Weights of a small GPT-style language model, trained from scratch on English Wikipedia.
Size: 17 layers, width 64, 2 heads of 32, vocabulary 2048.
Architecture: LayerNorm before each block, untied embeddings, normalized queries and keys, attention and MLP in parallel.
Training: a variant of SOAP for these matrices, 141M tokens, 4790 steps.
Each number is 200 + 30 x the weight over the matrix's rms, rounded and kept within 0 to 999. Layers, rows and columns count from 0.

# up: layer 14 MLP up, 256x64, rms 0.606, rows 251-255, columns 0-63
# down: layer 14 MLP down (transposed), 256x64, rms 0.705, rows 251-255, columns 0-63
up251,226,179,182,227,192,234,207,203,211,193,226,254,140,233,197,227,198,235,181,161,247,235,216,145,221,139,202,231,201,193,169,193,108,177,181,221,186,183,174,200,243,193,178,215,211,220,264,185,236,146,250,200,298,232,188,168,203,225,153,177,177,188,188,191
down251,166,174,182,259,178,192,175,222,218,129,211,258,200,217,198,180,199,178,179,187,194,174,161,204,194,199,228,207,216,199,169,199,212,241,251,148,233,172,209,293,171,223,186,126,162,182,154,187,194,184,206,205,174,178,183,201,229,209,195,217,199,241,166,273
up252,160,176,166,182,183,263,183,190,180,227,213,187,223,151,213,182,257,194,177,208,148,217,273,226,207,227,235,254,212,181,215,207,126,226,245,248,252,228,233,202,175,220,141,191,228,208,193,155,183,254,209,239,203,226,205,229,212,208,203,173,189,218,184,203
down252,193,210,173,193,180,165,250,124,222,189,215,156,196,180,141,210,195,228,227,233,174,188,238,230,210,199,213,206,212,210,245,194,224,182,138,224,171,225,228,246,215,232,177,235,189,143,203,163,176,163,190,181,132,246,225,191,117,229,185,209,196,210,180,242
up253,232,182,197,213,161,210,181,183,226,219,198,201,222,223,129,192,213,224,173,165,175,239,225,189,203,205,194,210,198,148,205,225,243,222,175,218,186,256,195,211,224,197,246,238,196,145,212,233,217,210,247,197,207,212,205,260,172,147,203,227,193,206,200,194
down253,175,219,210,206,147,225,172,225,244,223,178,189,169,205,241,202,197,171,215,228,261,219,183,236,215,215,160,178,172,221,261,244,228,202,227,194,200,229,209,219,176,198,179,161,146,163,233,214,209,204,225,180,189,165,216,192,225,196,202,174,237,209,245,188
up254,187,215,183,151,178,229,234,222,212,235,206,218,162,179,208,198,186,210,187,204,198,242,188,152,175,225,183,219,182,196,218,244,238,204,194,105,198,189,195,180,217,210,161,175,210,181,197,193,229,235,185,177,235,178,214,127,212,213,228,211,220,187,231,173
down254,230,207,176,187,154,197,224,237,187,219,196,227,152,158,134,249,196,190,185,236,203,245,233,204,218,201,251,219,189,205,237,182,185,163,166,166,165,236,175,200,194,176,148,257,240,154,241,205,200,214,201,205,226,213,176,176,193,157,211,203,193,217,208,228
up255,182,188,225,159,212,224,225,148,204,202,200,214,165,201,210,194,227,229,162,210,169,218,204,223,160,243,94,199,204,219,215,223,203,218,153,177,245,179,215,213,191,157,237,187,207,149,200,196,223,151,207,229,189,175,182,179,150,208,154,210,207,199,191,195
down255,170,219,218,183,190,220,181,173,186,192,177,242,217,192,225,198,183,217,189,148,223,184,171,207,233,167,256,164,214,220,206,236,181,182,170,216,205,190,165,115,192,204,201,259,160,266,154,220,197,203,219,210,193,205,189,194,211,188,201,222,216,239,244,191